From a checkpoint of a small transformer trained on Wikipedia: learned positions, a variant of SOAP for these matrices.
Each number is 128 + 32 x the weight over the matrix's rms, rounded and kept within 0 to 255. Layers, rows and columns count from 0. Numbers have three digits each.

# layer 5 attention query, 128x128, rms 0.244, rows 0-31, columns 0-127
124130169121089110129134191037098147022158140185094093142127101134106037100168240143179188208157120075109147179162212061132193129116085148132082115143087110152150139093102098160142100130112133167197141178126053191117073145175128112074083159112149156148101169063104079188172096177126145190147125171039116104161124112165135190151102102210084120090112168193104075090207155157121133109070
148156140171088156255134069092195102076158140179105100144198105111131150133194152134165113156064076131108171113168184112102139157154152168176149136124111126052166140149066105160145144155144106098123052103072217161098157126000130145118153066081164051121143099154089115131138165104044140144139117124176084070131133108136186085161162151145115191138112080135145128123121120112111115122134
109115084169112111114188167046123125084054085192155178156061125107092080084032118079129094139135196060141134148093250140111167116082111109175075149116104089124107162183162120155138123142115060072120133096160090143084175163184118129159128108167125131093208098057169162160128193165074072128170147154150072077108071170112183155124021105082117161106176152138082119165160151158182068142067
102128103071181079121161066110168155135103099093131100056115130153131131136107112134143073110104176176186147081219106127069093108164120125187144057204242136196081121103121214146152120119211182157140081121095090128068124104086125112173150147092144127190108080115079131120251087117088122135103088066072076112181126149128158140125178119081149157117197101085158118089083144152111141181154
140151112130136093119116078166068191121203081111178036185128075079103150174096140088117129044244097201133074132188122197147091098113112167072163086111186113096157195118139185139207203084101083163075077064101195126138103085159120070195166118124091119143135216135137141188148031168078166129184107089182191132095197109133111187132163153116153119117149106108094092098057089103126117210174
175111164112126078083121118186167103180102083131151111142060140199129143164109086176096162109087117190085061066181135107123110153079140141133092078195163153136098138070144140141168050112105129114104146161125160094099129122098205133164084137137128122152142144157120153136153123124133110071129139071196132153117158131153176127096089204072151175186123104115122133137110101154094103135114
133171058217132138100149153100132127139074199170099160120059118065056105108097133079148126094108115035164192160126110165222166149151131109092148127077065157122093148160198101130112203076175097098101139139126142107127165131176088143091106116131124102151153078095202145175155153112157145088095102154199098143118107198125098129147106152020110157188150156105198124173110133109164148200126
113127076130072075122213121181146125143167130127140121129079153178135102083078120131086115103120091137094113121156126098093107149121070173088105086136139088079172193104160126139171107109161128092134090185134159081123178129140116127201151097106117029061133205120149099161103092067171152060158152103176118141112128104105120147207173158071185086128071196120188084169177164143116116102148
119119102173104151130217129171133065073152115158128136121131104151039133095076179185095122171158163094161165094141144066091119120103133150152132140130127154128145106064127088078104183162170087030142080109107159151116163102111111160199099156077126079124154139099132126162164177152175070128078144090175219098125156106153069181127170118050174140094081137145058191136096137099153112087091
161188130143128132152118157178090080147146058052094088113196236124132132109125163076124154099134122156128118119127091128068095121156173115163149129053112083117111000152107169026089161118082194070149143147110100183110127140110055155145158143001097196119105067165081139154142152140125154143078131095142117139063119124132090149131206144142198117180116084109171119073089111107125073124194
191150158193036144126085126162127130181137121142162134106115039134121116123144050142065146123111147108170075157123164135111146123090151103213091028076103188105131112121133155117089167127176156119082153112142071139151095148205108176147119163147037134118094126172138107164129050111147163123146110106108139130058138151135162110165201149105112134234120149121131082096156136095249092221111
094145083155114128146158060081128172039082134123098094107134064082118119114131090191066079081182146107217145168177147135106141107160134057096125111137120096109125125162087172121058140112163106122125094065104160168158107115163140108196113099141073122212200059122162153112166125134078070129106127156149186101106140112122152142154118128070100172111132138143110122090181118076166146159149
184126131093121116126109148062083148044097190162150108138163111148171169120199195167148107128040138151131110163113155061082143080101113094126133096143086104061191063109116064105091115127105196080168132160097126113091179167051153115067094118098105143234155114157129113117130090105142113195151144167142091082088096118171062055112121106143161214144065085131171150109191079192131113172043
116074163064170130102150106045137128132105110203185126064092097162131148121158108114168198091110123085069087150123158058153180140174143048100127144108132154171170131156172133212129091084089162174184154135116072130093095077084100133136147135193155118137150137154091125137101050131105131165201077136088105104106101189166130163125145101146127126106173093192112021179138151142138137102151
173184119121105142193176075092170083093061132109135121110119064128191063084158157145194124106116161057122155075178195100164175115151145174131083096110142119197064076165164067118093162176160136102176130206114165194058105078043128194157149163139159152131120097187134118129138129114123185176131085187067124064104141107163112156176120185098142079087117202130093042074166122107114113073081
093182132132116100151161076048150166137109120105154179104208111171057211124176142141160105151113166107147147165035132135098101142111175108085183084168114155160094235108101165220090155085143142161112171089100149134126207103122120084101125206135143126162109122128096157103164161095103095146134072142091106094121120159063195049122070084115058091141181159106116158146106076119165104141197
116133162104119088177160076212111015136138121090178110102167137120137068121135157125118101164133128156147146159117045178118093124031158163119190160111075141141170128125117167127094129171195166087148136091191164139142105124104141135113138079076166120057092171113104194169086125094115154119092191168112165055171156178137057160095147124102214130064149081031087174064049154095140110087173
127079152168182174111041185209068147119140135163110161142159141140161169115045130096109153151152171104137111123069100127109116110164087123154056158076141177189123079137162078085152180120072083093160105138174108103160194087159123180106120050158159145114098091101165142116044104112170122121114167163140068168140141178128074152126166111166165084070150134076103169136106142139137195082090
101132127099152127090160156148099129122130133105070107148153137096140158088110168074105075128189143157183137119136063139069122172144090126126205160169154073174119147087075145154168143137129144107126123110106106149116136142187054135129171109027181189099071177149069168158132128110131126174100182098199102134088104153084084125119157108160136104107129053098134129111009197139083185114190
090109141112164108101120124137158137124081096086086107128088195098110126132123065131120149127092172142108116144185107156168137097189126158131107158134137108149121131155133172084140179059087056140091093119120158103084070143086135149110130111135144151075121072145090094071132167133069157080197091156174074190076109122143150138097193212163107106134146139121150120105147194116078216087133
111119126147167166071131082106104226090106140125132000158106083144071121160099129158114106181110165097057121138182184109181128126099146174144154101135157061117099099170033144079071132216120155165099120140099125138099167157186141122121088161198080135197125090149158110076129140186137092156131135145096138200100137118140101109131119147134162119099092157146193130107169119059071137067168
181068158147114102117104172130073152108226176081118089181172097025140138112128123118126152097159058133155133178071169164140092092116092199131174173161098144128095110083138071210113153117137161134087076103135099129144091132051119133121161188058113117092147136081210144138128126178168228185112133128144169085113194173128093122091144097126104174173086092138061152164035162137124123205082
091168148165158150148083159214068198086219127159139120058169160086142195181036171092191114159162113169109116096122041113105123127110133096148093133129118175113162142144176094036171127072107076079118126048139178080186129075136139129095160057171129100181133177127091075177084132116121101135131140090230166173181160098162100198127185150109153072123122138065125135112118132107142128131137
173099145101132071206184112041174089138111114087157164090119088157136102106092106115206114130120167113091188061176239102121116092079076183159039152129070171234088229091094165140128130145113174176177140080133107141168060077106150165069157180170172154075143136135146152109138066152139190120109094114069063086143138107066152097204110103117115143099183169146182159102132139193165144110142
098140082092096092122160179116131167171100199188115167092142128151173156132035207157150075115062152092132149071074138111152139113190139095121140135093124196165143139138144029102130065149126132180195136115144062099082082129157097209126145105133144123131150095073177102137173176196165137141087098090140134038155075097104161080089103115145103075153087153172114107207066121106137155193149
095122127136112104086220206111081163126125163100121109090133163159147199124160107095209153162076064146072180159184125148146115121140109104067121183126089109163132153076107129168106022091090104160147165085083017129132120109136146145163121141098154109174167174165135201107161119120141162160170148151062124111085096166115141146121057080190118098164123144120158168139114149123064114098147
045173140116148222149131125078118065125204112078030160156131077130187149119203156116099137137183094140143123058052102093130129141124119150114142111079221153113101158100137100181177182042162149150158099114136183123142114135228126141197109144119100151126141221135076045134178125052091102100116115094121200181147127092131130135075143141131141072166135121067136174172000072019162096210140
120137165062126071180112082149214063112098074190054225180092117122199108067169139126000168168109157113133131084189141121143159144165089150114104121160091138149132121192137165148172189097127141159110089143145137090063168136191120054170108087089112121124171143058110138191087141140146127102143121142112111096075097145110129147157178138169085097164081142123114122115127148114126211094134
059084101112141111110151162139097162114221167122159086198161094107115141110168177145119120125163132232183117125160078080048134094174079237175180098198104115095131126094103114128144220087105122155170055165112152143086193123092037148128142114036174152139095145093090083141057060112154182133141104093210092115125135107071106134170227074123162132138140141116103108118117130081123077169169
102146146128084155103088132197022162114142152100142089122124127100128115141054182004149149088150127171072129170056108100082107122094106166148107175133177158070150133097190113178139136128119065120099136164142179095126130142127165094117204122118108100126108164135161093193116107150140098164153134113213096107131166191169113160103209179147147098169179083077118119168048066117114165110171
147174014068167084150144068071141111182105154109142129125117108098099087121226133117126192107135127172129123103179150149150130124116095168069163105105092078197177134174124175141072195077149127115127216235104125097022135143125121086160111149056166130122113185082126138209154106212109137160141110138069117118089092095117102143119117155126138176111188138161144110147153127145101109153131
071068121121128170191148098092123181065151101149119108071125138075158085121193135152118132141138139162128099139101137159096068119109096181184141090154180105093217219145093248147138147074130155143139112087144129081097083218141162140145134079119130151133151149109133095136109142181090094141189133119099140167126136129087158110116161187131158096095112128090139151094181100103149111187162
# layer 5 attention key, 128x128, rms 0.232, rows 0-31, columns 0-127
111109078101083120133119124159132126076165158134174121155090077099150103095169151160161139148154066225086125093062174122125151105128119147175058112121139107192138122061128033098119149200092160154204174169086049146073118117127081151102039148103118153182127174201096115134096086092140089097124162138066120105202129091103155103183079142156152103103151169186074086121172168148147144150059
116157067040070114137161088053159114078155156143144155154141112052169185174157111113128086117111186165179155130122159114145103123223122211123100110141106106100127110117181156113149173190113146124095131208116187082067145182112099095077074113106180091104128153192151122141139073103128086119110168103070170133090096054159174136098084114112111106081125072074124138116140162136080124127075
065144122091085163126071133133129091089147171163116182200104070168154133094079114165091150137129133172140114150087148209135130131149141141093063109140052133173106163163185136159108115105124120094121142097164123132135100118156129053212109081192071140147157094182164092118068164140112057111024153105086108103134148136176247165125098165027048201119088106102047158137164177170072173140068
115089166101162128145150124226096148153083093124135166095124108168147065140175119097087150125109135035146094148199138114120121125096127114103165142131170072138118117124113156134121044172119149106156154135123165152111163079134181110178073120152147143136130072123068121185189196177088222153154089135167171111116100117101105104119119167105093167139164143132177159087091097106144091129174
137057206129144142100124170104119184152117109103170093136092106174148093136146121126091171081121097009162172114158111110150131122093151131098211122142146122078115117123127155123082067111124105112141121162178129136123119098120187079126136127160188125106130090109092106158152130193166189167173047136209138106100141160073081116143149138086080188138117172155169106106132087110123090085175
143097183161139143132128152163121138164116093097159124126115124167129089144155153094062159101100122061163151118157135119134108117051132128117149132143113107111128102150103148089130087128125136125172114148203153115172137065127178124163146114177167138131126113107082109140150142188106150178178056132202114104091124153112047090135131160050102189167139128106131130104100113122123072117159
073182089168088109146156128131125062176092150148140174148106156132057152152069076145138142088075170110130095134167189167187121146175189076096084112172087135128103108137174156096128184112141166103132158058110108092158150112129110137168105124171091050072098082232216154068146143152124044100073184139117157143121147073186141175065079093100131138175077104138105173181173114164062138153097
149168181169101120141179164080152121161136168149188085121126163168101182079129151073126141093107131073128114051237097097151172153108154108055197142095159136086153148176068104113115119079142113160140088155142174135102142197156130142177241188121131114140145181070097036161142105151153159158134138103188093138137111156149048123160148146134081101151077173165141147148112120129094119040126
098115190146057130150102182120101102151119187144110126122133153151171120140093175125139144060108159078156124019196179147135127178117147240053147133096118161038127081119112075093105099171123157076206103197176128140075159122135143112173156127140138093179062062137145173102116062104127091157088134070157152116123147056089120174082149118137100181168110204147150182093124092073098063121131
144162161109109095157098109074153121138082196141054145003123165164179102125125145108179189070093105114123132098131066099119149183109180132060160120193079161089120085170121103123145136126189033127154100188163069170080092202056103182089244190123071191116157124118077116064121116107125146145132130094123166131089153067170107142107179085170155130166150107105200168040127134130138121144208
134069122178064104129131140089103180138093123139126145097126117113067147125096060093089208098077096080177133178051122118176121074088124114057100121132138104152087070160124135108090116127161132105228163120133141064146080157138148155166144190152074143154137118145113126128141125113221147129096079132143203116095074154167121154125196161140191166089170135161155140123172061165172093209092
066101053058085158113147119102101130129124173115107162105134133094108163118102101146135082132121125138123146130128160171092118162204150151118082117108122120145120140096145125152110235122106096106061146134090105128077106184112086099140120164135097131121150090180192162149117139093132112095061137081105155148158104122117184198125169095152102113100134131127104081126146158086085170153127
145151037103102083110126061162131109067129127148155178131117124075096152195150189167108127188115117157059157175065167113119100137155081166129064057143137106113146139107171074149156179115085154131130147174034123057101101151118107060089050169116165071148142154164161132118142098159086064098142133176069099152159114039169126129119096128119155102150105096109094088156129102113168147160043
138080125095109157087103120125168154064128161052111152148116105103093079100137124179082123036170056220147112144106157126106193131123231106144160102138147109113125173136158136095172113087061077173122151162146137116110076142103046109135151140149055170111223109159121156123130109122128076145126224135082176171112134160150175180159115107139196058103154136159132090068175133141101117100113
099110083079044113130093066135137098180147088121097132170170109053106120131113102108136103161061079188138099183140156096126121071210141134175103150143177104215121128075165122095141127168124180168179123220053135106000143116093055129180073150052155100176115140164180181155138096077102153108075182144060157157080105109157163151094130158088157100113099158156135065088155219114139135096112
075150071047100188164146091162181156126118148124098083133175137166121174118125106139136070157179107177141120158037103126162120112130149161143150122177118177124106156113129140172155117120113176179099124113057171130159111142094096082110067105113087051100125124181188190166156095101079065164095114076101191117076099123134129147155093109141103136122161103088175135132159029118091117192158
143089216149145070136105188086115125166132131140087127090129191195146074159129151072093240124146119100151163036147140147144138182046179127071145141125081142093127149143100162099077106177169098120164093146156164166126134125078124106115189125166147124104113088039086150112127152180139136177131067103156114086109158174086101105142145086123077159149132105089173171091129092077124091091180
161118131152153128136097139205092121175109082165135123151111116167161087141089142207120117190141104020120069122146089130112094084087080071147124131121175118173100103127125113096098038138129147134158166064189171102138161030191198101144059105122179132151096101050123107098130196113141150130180146187170110128138156157099122104075108182133111125162057132137071152145100077137208134106143
148126138129161086139166161113103144124122137146138151058112168195155122168124164137163145133145151106128149111195066189143121123099129097109198104133134119091132172173136107119108079144130104098112106126122090169100161104150172144137109080107123159147089076025025124151135150150111230179140105089145144086164221140064115094147105113224100116109108173136174159100092121116124090112207
107120089129147128095133077118141068157090120149122144169103105106136070087192109060150121081071138125128100163255127144132090062157119064199087141136133121132133103200144174110128163142125147170115094068198149096166117144103148193129168118091106174120171159059116075121129195173132166142140145144192062131084156146126181142119141169060136114096160119087086130117118155154150169122211
131099090120092202117168093106049166112137181107130082041067103115071120112119134104174136109149220163080106170199150122120132130130110190181100094147153141160116206112138118056103156152117145139088146133146101135134095187108090153084169202104077130134171194166155159106125095120131031105106111094146102169141160114147115130202080111102139134073169179153100102134147189106091149128121
168125186174159087113085135069088169121153179109082090214183167091147110223077124156108207125100138050138164100128175176157113172104096145013111144102096130105048031110160114127066170082123120086087104115099100136154132157127153128117109036096156163100125128127153131137125086211148193147204110209104133052119162079074082111151081058159104201121099140189134125145121101127071132130098
125116185167133119101143159128130133185130096114184113128097120181163083116128152138103173126124109027158108108120090074106126120129118098117191130100161131110134105136087135113160054162099134148171136139191117117155151083161194099089131142179180109176085076091110131114179156140171160164173100111205151112150147162112098100105142156072120140163105138127153135117108065129184104091151
085176066163128158117133104142174112124132146095064085146162137062067152095157087139156117189148166177099156136110149109169138145130163192179074135142089060188110155129115102145132096187134089189120178114103130180078120138089089173087079128104100144100164163121145176121132119086077112083095163092075175137091081091143221101136114121139102078101120179133097128150192155121096154153129
064200097169148122189093112123139127064161133135076150072158149088140152134095186181152088175134162135112092124112122131162145174148144098102111128075099156123050136183094105083149146127043111064095096095096072155120145118123088176129095097180042137148134135172127115118127112043117091080100171164113114181188103095127145123142105111189130084136097139114170189207132177126119133160054
140112089197110101074120142240156113114134138095163105153167164136137156139115115146173109131127061129119123165174085130110069106143099119189155127193143096170117170104159084095130169117096119149138187097056076139211151085154071145089056124085123195153086144184181129155121110129111171127147143139131148154174152100130144119192083097166104079128118128121139095114132129178077213078151
062131187106130127192142214123137136176156098166117141102077158161133158106167117106084106092212134058213080140129122029118116109118092112108226157129173173127193125097109145171143077068130132120172044160120139128109161091171182196145112101170143147147091127109089138142172110102185171116140076151148140113149110075056152104086156114228148126121147164179153159157057061076116061137152
154113118119149120217115177134185053125110149185156137104130143156154146115161138095110152140133136056114148063161137209105122141076161115066107103095112186127089090177106142125105172116127112072135033140235208111116129088169141134152076033123112133115205123048065089128144186158101126131168148130203112131145123140136143080137083131143117164126095083121066093137112142102126143125158
119110205164138082128172184083105156065141131191132094098130136186143101110226145129121160107115088052125075120186125159143162120123132166075166097124116123066119165109128112128107076150069113111154086153171149140077143173149180128156140141121133130124140107102074094154214111214128218154156109155178097108056148092094064124111159117160113138110123199144138164045109069131129077113110
157192158157121107100100118052141185140066193112140082119115144164160119122070134145125202113123140149181137123081063081131190198103157066096127105101101141071150129177103167139144085071131124117127136160150184138168117210106138095095231174150107128132196108040059065094160081090145105181150069119122088123056179179120071137143146121129121180119121185136127179132130111073129125048195
165095115106128112122087119170154085129125027162148100159126089127117136118159166081142152147068126109099156197191208153115152047108077122125131161168197113074106068095163075209118127117149194119172115116048174122126147057120151112153037093063212110154131078210158100136114126158080180102123077151072090147088137149092153113130108122105109132146120073123122032134166089093074138174088
107108118080152086133148145088089155071148163209102144125098093168147105095172158063090158134143176137151114087159158100112144150079112134066138123090187175103138164178061072143125131126103067144109130095132148158130125163138115153081175172221108185118190164060090072146148169153148132121180047138146081118111093120093172079176173114144098177073173113143128062170084089096119154159133
# layer 5 attention value, 128x128, rms 0.255, rows 0-22, columns 0-127
155178169170114145097141075102118190109118156114136136099127159148159162132123162172197116089092126115152094112159153162141120024116184179145144130128121144153131101154133133109120099040110146117081112154112099133137086090060148136085113117071158118148135164173093160161167095147148132205090163147121145148104133150123086120110136161174151104147122083108057150139105114086071148161151
135083118094156185140152141122130141139113130146153120205100105123139174159090128166149082133146160132087113123138151111123130109142118105086143085143168154110178142140115128161172091147185105144131131017134126165149168125158098119178138127177116110132115115131142122070151149098081132177102167083064118127147152079106029133177098084109193166158122133081113123111086174179122116124120
139193195169127105147150149173109108183118104150108119181119136068154151122116142068097118100044100124164096108113094080150122119139161138125131174093191098173177121133129136153159122159145228127090119092155124162146126099138133111109129101170071110040145153176048148105148128105159099156088142090162089049079097141081144151095106043116082102117124102152120103113119132113150247104134
137141160110211072126192067095070129210129141073117122166097140142207140120085093140097104150104104167080118150148113181091114188122146187109132122174165138129097145147075203141088193120091201158152149113155118106131143078131160080130144134172105119155134124118133119108174118138093104120109134074035101221156160148067163071148133131067148128182149142172142093112114084144143090134160
165141099155086102099196109076115145109149160189154149176143113146119141129129115085181136115089179168124106115137143160134132134144111146054199000178139160078163170099092152111117143115129108072121130062114190098150111087154149149127097089123159110222138155125124146085078212106073113054115129112143036115128141070084133155165192158150138040197140086089136133127095106061129114140158
174160130140172171153146089139106121110127062143118140157116164114151172136089109125132145113137104152134109096093096148104140177119056125157171081167121188113123098137073168082075148166135142057106095207109087094102143176119114147125091059129055193108114176136106044136072092172089125090145069165154088167134143067148170115136171229164148113152161133096113117129192125077090168159171
146166150109167139124082111170173085138150166138162096041085148124162144122119118175129177126083091173155108084069144103103087091127154113128060167142148129143128123089194151059120048120120184145046122155059126139145136100125118161170198116108108111121112069168080148090155154151151213201110109107079154115149111149131125166104095159102141175158091153128088123086145163160120126088136
102177138119146116108048180152129085110177164096113091094134084100112105124102149175102117092089178096061127183147156145194164126128202156108212156073143116170060081165102021109147202154146139070153088122094163155204160130106086130072135134155145090120093143097090108127117122142132171138125149057124118106119146084129138109134115186156121128128074084177069134108112118149097155114118
160197101123140126100109129172105149127161159178119081149131150176138121106065125103161125109158121141139136154104178102108168168157087045159067123158148144135192153124192127118110106195060074123194138094116127136137120109160229120163138131180049071139139078075110115185096061220124132140140090098117170147124116100156151156066148163075175110169147070121149086082158126118081172067140
109120110143129137157144192075175148100130139135146110155190152135167140173118137119062092154187145100133148170160095104097085101113117107195134157145146101127083183099104135136143167155109122071178034116141085068175100093097144158151137109112140110132143120147151138123169106138141052051090148138137125105150179131152147085141170083119070151139169132188160130088156100118165143169193
128072152112133194172123092140110089111103078122202201136175112065115163078154104108050154115117132152113157144118146137143118089104150136103122209079106130095142156117064078094129106168181082076142151160187147201126142115222110188149120178108092121120111155092187119151112089157103152112129177154161060119134123142103060185077076117189183145112172135094083129155203148127095129096103
148121140163097120139072094065068155122156160134162107107121106155063160136129145100128129193150124182093064159149090171152104080124144130073179120139112150064163086080098113103108091174071125127149134081164120100125170151133145173089070138100125153112192164156134062122105130186111127148124147103185170128160132151157180093101121113123168123144102066102115218170149100046122132137112
104158137093115122093170110126153133052180123116137145122131143090117126131137135123104079151145123146151089091172160093043133172150119127145078121185118187056161124121116153116106129081190091155150103094120090134134183092104148076159133110110149184074232209128147153126082216138112091116174112123098082128155105122057135119152165118119152111159084175136126159140152111139162083136097
201100157115104122104221110138167108127109088109129144155126133136167096163108090135153096087107100124116105117154104136157113159087088172134138180055127168148071110080151140115165124120174155128074119160139105210136100169143155195158142128098092164065155088215150077114200148086112090115119122151165097170147142108110116127113147125151096126162139071116181146138119123114169174102099
127119087180183095122115108114116102120169175118148114079063096135152068116155087091154141167120188198095143120148153108101105107143130139088159079142136117135085092167078146058088159117140240139102132096140097026109116167144084161093160125165153076153096127131126181155146121176132202119105119147068118062123111106148140116083112188187115164130151096086162078039114129182155114084190
116086106112205078136183112179142158141123153094159075171070138136103129153108133057138097083157087166087156134188144209059127156149159147112136130143138121176145112142213106067120122104087050141074128132128102109064200134105114113134171098112164144155060149107133168110185145095156091167128113139112077143114097152148160134061151086127164156149091113171184071110124067149062120143164
144081125175166092140106114174129144120111113161142114130146082171128116096089124114150156137133137125167137157129142157135142210138062132128101114122090139158143140131068073114109132145105075115086166151127185118107112111083058132123112123127076099144072157168173157140075195156158160125106113138158150121098129186138114166099134177135113083091107131048121091106124106097122125117164
226147133115135100150063121112127086094106128141196117136125129131129094162089124135154156160198179110129139133168046152148111106147218126099093131135219110106090131204054117147096134162097131133098071070097123088142102159155124135133126097158123161157076115103193134189159043167127127108131152132056153188130180094154106128143125137090132138109186106109085067114095090118066112110113
070148104081132120172143135209128110144103147097162207169083101123149116136155129191133155144079133110094160128182144100108200091114125174121109136131181159172164115128119089086144119114122126082107046174142168154155157132115119146097125086104138116143151113136129112130099115128143133165109142102123097000120123087110079166150157120138181063124086116137079147112221072155031089087104
100068123092213129131155147079145175123150173153146152199074135171211128126115132085081094083139140164054128082111091111102136167157049142134091173179206105109164120104210178112176079116193084104118146105077115107111128110182072117211161139174147125122195168171135148106147132132110091149115178119136186104135086117118029135133036120121086082115191127096157157117061123137116107123073
156106110175143105119157125157119145120043046183149166129080192099167158134107096136145206099174123184117097092117151160141102116124131171115130128084112149109110079135112109137094163138104161156126092115164142110123097146130087212084089121147114079060101109107149147118046137158157195130123108158141176157125099172080172163150179194124114069041083155073172086100148144093135139078150
149136123102094122122080036151144067121128133076157165131106153136092077192115109048145143131138114157165064098118137189120100076111144125067188116024124140091143084117160118133139125108098200188121208135162173126127109144186119156145160146152142162120120144081163101093145057073141145163153137109129151218138167133089163131147124092107062106203134111134147101145090168081192133208139
178209074172132108061168133137163200123066083119120108125087105106139145114120168032118106096119093141139086101165085123153204142156120120096115143088113117117178092107135108135097061154096075098161115151155113113153121142229109086106104043115138130121163123144180123175158127151138162144084172046173126023119033173091139186215096102109186183127172091160109145122134182160176130186083
# layer 5 attention output (transposed), 128x128, rms 0.206, rows 0-21, columns 0-127
053114163092116123107145171119140098141128081175139091191083117172077071103120050090152145121143123121112096129124159105106141144137188129169084148133091070175132150147081088156154096177157113144128092134113118118114127198223100118188120168209105173112096127057111068158096125070153109093135163149121050104179144121150168093138096100148140146163108119170166111156185141133157113112138
170115183115146095150100179119143086154116093151106164132124111108166132156162133072091150135127142111136191172142070143116206164167149095110078108169069060095088098099115121064155172141117125160100122222178112120077111113119132153092155104103106121099125096114098161162075144116108165083155173111139177166132114140169127132130148186051165111153147086097113137079125064139172143196112
087145153141142102149118132143169227113149120130136150135112096186156085130123158147136070096174134144123112133118106175067133123111089111046106128165121152082122100135107095140118178080134126104123125110146074153125103129115098173138130127129149122139114105097199039108124142219111162067162211169148125206188094073151089096166105109142217127113134122157177128103161109128050096128089
139054162160000157081146113135147157112202069209104169187144202087114100148134152211153110131104140119176174114095133206125161127189098083087113123051104134079147061144190083035131137164125063065113116099103122111128103160110124127146112116165190151123139133119136131155110116110151112142189196148114138064163123122130107188102072134120102143159167130162082121096090177149137120126068
153102177116118094118062138156092146176103134139136099159104159150043159126094152151118177176111076107117144155133116111111136137086159066135026181122137136107136117071144073157107115175206120091106107198143084133127139135117185115095061147127113144166154136165112131111166046123157147185117108150114101170163192132152086085195095109113155113168073169178112127110205111169143094091080
199107145100108122092150141138090213105201121083156070125132145134124048073137087167152189191109097112087163188156085165116078168119091112104182172122053131176140142081082133143161120140112087182130166038113142106196214077143128118085140104176100111145067161135179201132093055132143094182098127136132148118145195136170146085162116075159154099109113081126058155150116108127144115070141
054098145142065092120164096061088131154123103129124189111098087075119153125168122065122070155160167106146135164169116129120166154084172173077140074183118137157127134128149106134151133154136141146142100047140149149118137166185115084151145112142130107112140176081152122163177119091107148113118113128126178139095129146092106151147094134155114150101155150147126116218128033137096128125101
109087125096124127079117150107176130103108122152140160152130145166117136174161100135087103168160097146134150157150116148077040097116088103093175153173076091105171185121122146162122096015123136174104131141097137125114091139149132109178046149121125161107231106161141061129104140127102105171194151134086098118074065221099132140172180151135148112130167135053145064091188146113131208146146
136164171171110050110151137096153108157141079097051160114161152115138128121211107047103083171121155140159207063117034192186012145105117185153168104068161140137149196168094090126091140156172111187128144147130087117116166124119091205147043069066110166067108155115139218134196119151169163143139125139083116145108144113141095107164073021202125137116103121153108177083109151148126052159113
207131138172097087106109157137093110151108077111121146112138118105180125124140186133117204083091128115065066092149128116161129154097170122112091034103150127110187117175138131116122078097158143160170184146108116132131118112126121122119128172099122125160091145106149128106091128107140045191139119219148121131098143078169090146116144123157209126130115120143105134095182181147094189130068
087107144073163064146181126127165181156079146129130164099130083130132127133145165161220157147102083080124126087212137090076115179170148097148091108170077131130109075120153182171174133170044144091093116141076147063106126107113118112110129124197127117034065103137166157134201131150061156183162041121088122149091127117192169100162129121071122146142173129085180142103108130156094132178140
144141120128128150133138135088104149107131130100121097148152175124151091149083127132141070161132071075130153132170121111089066176123119111173112113071138131167126132162178163176173152160140126152173127179099111183116095125169128112048115119159070117129106105089143110174161107086201160132109173157115094163128182197106114121183113185182132024109161195093129062005094156101105097064180
094128123194111120205083057097025166218123080079139089160081158161120087151154103167096208134166140106103110147148147155139140108158156093180167148082099091127014111153188148128128145129087162111143189158121134110133092086057117151094118115191145137138152119139080121068114138115165159081163117200121116131156118151156102201101106134127144171101144132125096113180086080095125113134113
113139141060127122154086142114104241100109125153124097054150057167133143116175147147135176136141139164097114092118159115059169090191165126101095052124168131115152098107099123081140103144093119134162117104154122103139214148140123087096101097106159160158144099085119158135149126126093117145150146161126161127180099140118119180120102115152104169074143138104113085120200147131154104132162
103119144187097144049117138164166140153122154153143167200177147121084186125064137106114043105167086096127121088160036081122150133185130094150163126048068119141188139096160080179159094051139088139111069131107168185133152097122188133184150110130102114119144137080115082128160100091117102178081146125112176167133163144101125168151154165148077142102120120150118158176148135101094103140105
141122147132093144187103115108180140131175100200140171129173099146117135070065068192042160187121084123120126146037156097189123107088134165151075134099106127181089158079164169118075126144151195157223093105159155096134094078157117116184103186143138073074140148077153137140119118165149122140128135106126196069106086114104100123148117169100169107172130156076074204079113124094138069210094
105205157078112182128147165105081120176136106104116123088127112108122166125147091183116150143138136104117177149088149124126081148127143066144168101101161124091130084138120242143125156118192142094132092147100133144157157131186134114211125145103089106133127080177164111140162133131131098128114105070145148080153150073122102108140135063147100104152092162125155178130104113109065083112158
074162173132137138099215144118151075135167133150127124111160186104154145119151101120103136111092134137136182114140101142136144124104110119106204126143033204154160112084094092148134119136109141118158144196174052072104143084181147105113121117083119131090144119106079127051080159010114157176121154139133157102154158143127134103098073177106114087138126105113165152132128206139121148105131
143115130129137118060086155113142147127093128154136117101132149168009114119138097141159130129172116092169124107059099158157075140080197056118100116194115167117129143104100139194109100109136158162110144059087079057197080115166141167095152168182056140105125084151094110130161158143077137071044082165145172148181092154104181158160105225143090135148170112134153124165123110150139137233133
162133085149051121166120085108123122147066094166078095120238105119121177154066096129153133124076170116093167191141166156102185088133184064104095136115045172147170111139132139134068185118185182160132113141118139134100161083138135174109097167098101106134107109073175168121125195090155173014129096156125137157089112078138039164108188068080123178136086139139160142111208097157172107113230
103214076130074080128158137110073168061149161121140127172176076140120131166182149175070091126120143136103171127128103133073126191161137125124151128158074081116146082100131124196152116101177166110127169180089103200124126158142143074111107147132117041140117130172111141151168141139106096203122124059124106087224151145113133095122104101172119218118166096110137165129073103068105076133090
104136099148117082167152145159125193121121134239111059130115146129151111102117168092124042128091103193151112129179134117169083145144133162117106175156094117071066120118155177135101133154106079185118063128118129115120127102090169101096121159117200117127175118120110155133231159126124157116123219150141130054156114102143134095132137192093095154092112190133083088134175153097109137015108